config = dict(
    head_dim=32,
    lr=0.00638,
    lr_mult_o=1.33,
    decay_fraction=0.797,
    doc_mask=True,
    steps=2042,
)
Each number is 500 + 50 x the weight over its row's rms, rounded and kept within 0 to 999. Layers, rows and columns count from 0. Numbers have three digits each. The size before them is the row's rms in percent of the matrix's.

# layer 5 MLP gate, 448x224, rms 0.112, rows 113-132, columns 112-223
099:563512423450540451446422544436489453458558582492520512486473491562449512474486444465520391499515489485532506510411507489483532504435563464467500538524465454532535447493570553566444527516575596543503452518494578475425447491505663460475518475439467403587513482540499423485522437453437501519452493592514461518497511532492477496429422527573
101:585413564566572449477572613510515482417419457453475562507464525529455423473536516492443503481478516452449485581555455476503519578544454475456500504493569487537580476427489486565420518518462430496494496551480556577560612534413527377491457489569476436487528496498480500492485417525404493513543500428457540495488531632524524548597527560404
084:455549441542487503479476478548486525498504528465564539525432529474568459498426493545447575472491453508453528499578600563520543460533495419563482540461511460531511592474490483540427387440449515540585556509461495521579481485543508497470546553522492576550576546462434596448451524532503414496533387548492505450462509461578500524491489481431
091:544442491498499512487502518589521524475459520444533616579505455540524414432395553388481483504428484480516494538556515620434457580624536583521517652563446621510514466492544550544454474470515485526453469609504567542484502588479487491432563466464479545544468524542412484490450542512505448548450446508552364557477468444584500530382575524509
091:432510561487445565515427523541504551534437527485496572668470629482507634490461509608469522409542519407511530532509407489532408418456519447448435558454582453508458505568448506433504494483547501483509450479510537518491475513498486510566523392535465539428575529508397607497500394557462539436494545535493518513525501518567509502525487489532
099:581459520519489570455463544416597559525492510560513477493480410532524568578574531451470538518450418477518603519517437428498539482511443536529494537517481459444483551486501558429401539571476406429406467500504529455596453570389552538460460533549539536457469503608460524556503558538528514440534438444434532498632445453445409522524464553540
093:594494518494441449497534632455428546445535503519516513452612435578521483443502459539538548462487538412518512355542498544514482450554494493437504389495541413527563469431481436472435505492524504518414393550522467529625591583512435517524488492426446519512570573503499528548435462575520492412531522511550543444465449527457484523412455453501
107:446520487504572578564441493474432548466555466469463493518482446541524490538537444478523461424521558455540520512511474578517522486516489467483493535519409517457567508527511444553468513468537533455467437485555465556469447606495607552498451562496467596569475436505476455531454564560591496530532429467419536535457572511437481492522436478515
087:524502471537486570440543501530556536547540457496500504478461586604412535518438473478474552500584515466467466442535531599450593451439505506455471520522472438495377531456502456503436477441509639465430384589490596539446602482475392519532398451482511438461551528480582530484511521631399559526488530506499530446453500448429494533481439464557
100:521520454508502513548471383475489485525462536464479540485566533456614469540440524456532345571534496516493521573580417528500443421512516517518442442465492470591448534448450430459476623508515473537511486576548398581517513423401583413463430545507449493585565535584505503452556459532523498466433432493558518469509502470542504478558432526484
102:478535545466411560528458488573455511482547491478499433582481517434483533479457481536495371497593576500509606500520442437482509430444429534444571480414456502533508484470479527481535541426491498495449471490558513474465511544462481522564559497454583463558492536516400496474437549427441444451513456413488576473506505465553474508490454657485
090:475515498558571593414495452380427475531548493564526513532505560484460457535441508478501466525385485454485560490578586531502490555585434529524503476493467591555509494492473410492630458519415512447527485484522413526530444537488519526521569532508445514502566439536464428548446465485490560478521482527504539525528464498422496485577464459451
092:523546564513490467573535438531546521507575418378528496417420542535485469618532457474416541459416457477547473524498519494539411518588397562510514545469467525488520470474460439459542482513506604485427520570567476546458499461456526429391509411561503535516318461494497449514518577480473564501470477471546568451520562561426540535550381521450
100:495504510484506509513514549454600559543511546546519529409511494536388457573387531557405535521534464482564497527523361443481549465541491464483373468468452541602507500565478518479579567463468496482503387550473543496422522495518481414494606431519532515473425468560446440401428511535531470504498560528551522438499503373423480459493430424494
112:442513518479383564470474537420484518502517516501498456482479441466577464543562566476532451514480456456482575508548553524459544444527560546495589556522439422511623487457495547555413442547500540450482486581381462453589528460541588530447423518494438563552516531481475471470515461465495414497550437427553562528523456484452417502535492367430
111:561495581558469489496506466518563495545556568434471505496455559478508491505496502580410542458504555613417624506593506469496503515545491552589510547462518502518440587584440479510514502585616423495428502568501594501569385427340507531436427532576492462437487538551535444435552556447470500455519503479533515430574465392539442508518419529489
079:562450466496511517426597498416498404504504501515463599436582528558554554457551523516548487490508542491495476418459523536526515378563537556536563504428480525613507503472488478569531531494558505457466442539437536430601493463532503528541536486505578465463528463489480438485417412547502417579458399475542492499553330569612513471498486514500
099:565569478408451440537521538501494451569574501550531430567557529536506533546470503478492460454517515506530521553541480475462483531435443484477506497513458553574464580571445361424477457624487492534410569401460431505524457575539450579514452588599409507573465532502533565494505513520556529546456441540443422536454414420512496403490521534471
082:486565521572560610484538455482516483442636535489550486512524490471393363540488564439506547398463440530583521539451544429499551513472559550553457450519516482488399429509590490559478529504476511553600488457511455480510495425501523499479478535500580435479544506475519431518518502569417527522492534605529485510550406469526438516488535433434
100:496449553488540519563499498431472515422522529541537415603520504547507488508522565357534624611585496499504540498540499479491473461509485390569584477432440416525581510477462461549486522497509462495496422498506479609541547425551451427575431537403409470473572473585520453452480580501556479568474502496529546404481488529479515461512600440503
# layer 5 MLP up, 448x224, rms 0.112, rows 113-131, columns 112-223
104:520437441399558508442480485402508556501477565498490485530515471574493518458449449467484479561581456483488526548481430512465446457512509482509456496477507475466508397518530602492544416524460599460478379552519604446509446414519538549527534500278506527524421485438574512497507369476424500502435511554505455504510522509462424489520493520545
095:577501570493490534494458424420512472551554506584533575475586520577469336508488530429497597513549467489475489515558430400491461477540454464512509525518509556450540504470476558537512450563525458446475487472631571462488506496500514545402461461529386457436381458574481467471546532447475475470430437498469449456511521518411501527435513527608
092:518517501543600474511486503458545508515410480552502462500450515524546522469415521467378494542548563532530521495424512458576507525530448436535501498500476500435518516416498490544557501551564506479458429505449448515554460389451517482464511429460574497599524487474480538438429534437382484387596500464482557425602540529525532539547504518473
090:583430509571498551539507503420431443462478500507541543455524405501506503380548494496504479603536449469534508530467474599630438525634505452538526473541455544533498508505465492433462568504526494474516501577473526500464432524498616595514476576433544493544472539463439465471521447489507509562516546435513445536454452469581477478441457607468
091:431422475486575449452523451470465496465510552477468414495570440467469516542547522624504443519485479516418512416546571505474408406517558522497459449486434473433526475478501554410526431495607631492485489374457485458441548501521505468557552496549492445491491476450472543529515478528446550510434552473511467461601494487449547532468525504377
099:421548554486420509465570377486533441436550485601572404448536550543382492522517472512455444445498523490389531505476419454584532443458484555584618456462435514481432519483450477479563592456532461571576491576501536539489510518559480485532550434518518518512533570404461485512566533475455549483499451544481522510465579493536502503506523544487
090:562480579471545555526474485533526495495503552567513484528449580555430529608517519539520525481458497530571543510479386505526513472590568531525489570495483538511539529583505498423523472394382511459474482529493596454418422417498459451576484544474497521498460530493508527529544505490506551512541535547465520458439489531449571514507459462493
108:541436459515524523506539519407427490558596483484560595461544455437513416392605419488581557515478469504624405422539502443530529526502515522479475512433556401542416534491520487507445466477486446469514492460501492375578536555561463467482474452446508541473494605524463529573514497536449666420373510545532480540456454502509528523505402442586
105:485544548544596609479583526526542591592561461545475446523477502518500433529563578447494471530499520516441544516528441412568458531530500360519460474424540489489496495521545522480465458450530457525520559560495424561438398495516475496439474465515525531576571502535412580532651475504521533422541495468534529564511597514619456487507483462475
104:548539536495432462515525542413515508435603489543450525486511534491471513426544473510508563427436533493506570529420447504472498486539515508471586433487506480487580526553415475502498520509431454481477548549611541442540493542594497550475598560479591442495453502418545461421540583412513502590385514462516468445475572487501473473520589447573
102:401470469412558480516529594490490539457527503454562469429511533482528494457530559523493491559508484452477470577542451489529509497554436452520450498520546509491417553471421593572436591528525507436487597495510362520564466537500519420499533408513446522521501584459460471473415425524504492443442513447618512457448531615555458527496590438437
099:455519470597534393510482606510560619577495470572547550508423470474539446601600509536479472565511525533565584451575560508481596495466575520532348470483583569539495541519509451496543504493520415510489454511493519482543415516510533531426540445500456467520395442539454516505415503473482564478565470545477523379458421526551529538437522592538
092:568487443566504571549457477548475495466489454528559510508545497497441480418498627485473510487497491502501443507497442399502507557461485605465476485587467490463478565435419496522477532518462578541457465553394503494552483497428525393596459534517506530459485473456412425571499548520534527542545510606572535520504541399569455424502590448493
104:481562525509474578507532528493460453508405509492425577590378416569429553446586508443504470526487466451459478494496564545497568507506485471509506413506556494513507459538563412545460497570566498531538435490444466577548390502481456501490491545565532404486550488459486503538492563503455520493463425557449556580471514482463510618491542576462
108:582437500521592505568577537544475502452478518445423519444506524533444485408484475560456509418539511499488428493429458549542410503399549433477495437475554531525524536544502569526574532418496474620545530473489421480453469581519538477597585449533508490529474487529534478558453547439447459529417460493335488533542568549557509546446486527474
112:539412534584501529490503432518519343440575504554571485473427477429526461401562566562470530392541513454534500609490487529521548582478479488518476479548448455433499514547527529434514504477572403500474461504480632550461486481446509449488459551490475530545528511548520485583500500445434534426490557477543602488526570532488566469529597471577
088:505471552498516483567532643457474514466561578480566526561516491512500500479461554444536497444446471511466460504476473494464506504416569467503465439361522498566443417593515590450420470500558468590469572450576540617518492387461443458555562547503564479443558491452477433570468427531444566456482574409472520463485551520399537526516516335496
108:496414434463483589447557514520530534528511532527446490527468396598489464501487531583459443527484505469475516421477613485470465502412539492553567443498429493478394618531511468456507474507499478527518590519518547505453420531470467476580458471495513404596583588527467482460560534481405501437466569568471529561456445482530537489483581476494
088:462575480613562461511505529429510428466578515540429433436517538416596478455495583622506512418441538565563507436442532439438429495477514505532369386511551405511529518481483475487483539491478541500526499496576506509493502552472433510526476504478498520535621469505517408481545520514544549474497527504535488468415554520461491522414441468448
# layer 5 MLP down (transposed), 448x224, rms 0.108, rows 113-131, columns 112-223
101:508498555557573480567364535579447486508498475465483539468492485458400511497573516522497604492432527448495434494435387546473536544519431497467465570497472456472572534492452482517421514494504500450467513497447527470457565548423478414494512432547492456499520472527515486506531484467507499536512487549532527410424466448519435442548415431522
103:462589498510450488533334430569524451562572447520581455529487485460624413574413533498524468535488490530540460512570532471485553480438444516491525585558520559510531513515438414527512500415510510511490454469535479507464523553461503424480509545503499416451478494512414537504532538496408526476571532429571432543555597464398530445546540488526
092:531523458480470573529553572400468523546474482538541406581522519555559504522449498464494448464497504555568466525460551505420539478431520544497501402587457504532511421481501483494578582412504538536488397596503422528553445520521430491430542487562495435492531460438478486621465549480455564561508530472521540474394506537438477479601467524491
093:516387567466481483504443476478401448445414530592387428497505499580604475636517494600535471429520497476469559476511537520561472407556489608623520471540485502574439524481504583528500476595483547496524560454555526524501541483502464462453549463503571530546496482488478545579500527459515457512545490509544497548602579537472488498496541521562
093:450503516517534509509507560543557469509533479495516468569517479509379391535477562508497540464555445409442483407541536475512476415498506472533486501502533479412540453512398495521501352541472444531453518481523473474553499421513468518572434482603492510514529536565571535419492429591501504519522429462557446472503607512426525474433514498581
095:521483470524441505504591532474470512559443355544475489501411510420475422379476574526578496467462558532509472518536488492460457408490509447465486500462467519540455453375467485521511610504538469498424486443454507521463480524526505568489522496523580469496370426415475471468474444482557484486514509432542460524441615581475465524496470480512
092:473541472488519592406438440510474462470434555513492529495484521503487397527506471547557442453451517454538472426549597462482558515495515470506527577504510528473607442404404452509538400510547471599475495585507506492452448423448456402600512556464568605506505490515471492527475463445616512514551565541482484436553478511449450416428533562505
099:484547513516554512459452521478535596493545551378498542467402477626561415471497467458471494603559493534491448550473504549540432517544451559504477525562502584463529454537518494529526436407466482485535602495542484520513604513563490465484495499461493448468517510556534559535526414467549555549456520565580467533487518514521508449553497359554
101:540512557483439384491461564491566547536459552441459551502516525580464419521532503508456629551480451480529483511469557516527466591485538538573511425503478547541487469537508504416486458498446512545535424413460475462525577458422529496490460468492594537502469512610574449514541496491512584590476596471535478529456480580523505508463420477544
095:460468539461529522555573466430434549502457484516473571482563402519543499583513505496454539508504477526539552467512432517480464458498433519489533507448452564568472571579475432483421489514569592546481552503447497530599527485591568535510473505377497429494447443528527568471562560432562544520449460556463468439458499594443504511607524464467
096:427453565454482554586567548556512414466622541465518563435509386593557497530519514467463454523471547476423418551561522480472427418491570449407544514491484464431494402377473424511503417479503521574485511529480555590482420523440534573512468581510478410499512478484526538429529522515556405518495504507519531553446389465530463555501451539473
102:460466508596522522399428474403479549544498574565476519490521542453494516480597410541451523445498516473529506423557431473431486409468505614522475417463438400563379509500488460431503414527511467459545562446496528529518506519632481443382472513545460464521509512529423490582528555461495397419430525487569426501618462475467358467532440527496
093:550497527408479493490520478507429469508448479480482573511538540449474525486478462531502531601493458518535524589503524430538438532575615414543483446490441515485502404519543489474485563472585474485568506532501528441499538536533452509531390446574512586485524531484416382429590522441463444545544533484557502530546517488496510470525555569476
099:445447482433546529530437498511470515420486536500481471522560508435476533436560478498607441416464532461441467517495630597461436470423578558493572476428595507481496564616503554467490519512495430487611513482519548551522492623472442518443485475590471442400526555560472510533410495524487539478497531471481461546510523536612496549462496561507
105:583432489453535536442541523518546495581506556467541508471464503497463575444495567539534506482517571415515427475494435569471481586431434443568489553468613544395469501475435578556516584451429586559534426432595548499490440487518473550495525429503394485485496542517459532469415549541577429510562473522550522482555560467426406536450437430512
097:511408519475590496416487545520489535567548405456590555447621523525542464399529478464549512504480519401501553507513499407553507466531468464527391407459549490352488513443518557426526556504492514564482479559557503500493468482478553500538572494513521559618532484571431544474503416520476537492412556432528524547479473443484481470514550431499
079:506542585552555547506489497550547508472435554566445456389410590556427552425495452427532502514541568573516512502455454449447444500459583392553561620420574489545633383459523425545537612513503428473485485500505553523536506460420506529531524554415520516507526540526436487480498523443491472471494443535504410555538436412559532410567442514455
101:500431510624537458496529449492443561457477399516573521520551456474513509442495516527529539542518540519507423542523420457420492485481587485469538605484521508564560492494543525512470442587458514466502437474526510476531523408583488458562556525505454487548559580401494505548528511578414553521446485550468409495423474516502526500509505515472
090:498356484477462499474453556484479561451496568452469484474520506527535507502528409510577517523590464478503447453524474601515485486509442477518486529490555495599459467536531563467509473482494478462512449564604477538514445470469449515601456460509382523518442552540526559518486532483472572477503525540516584585416564572533482392522497462545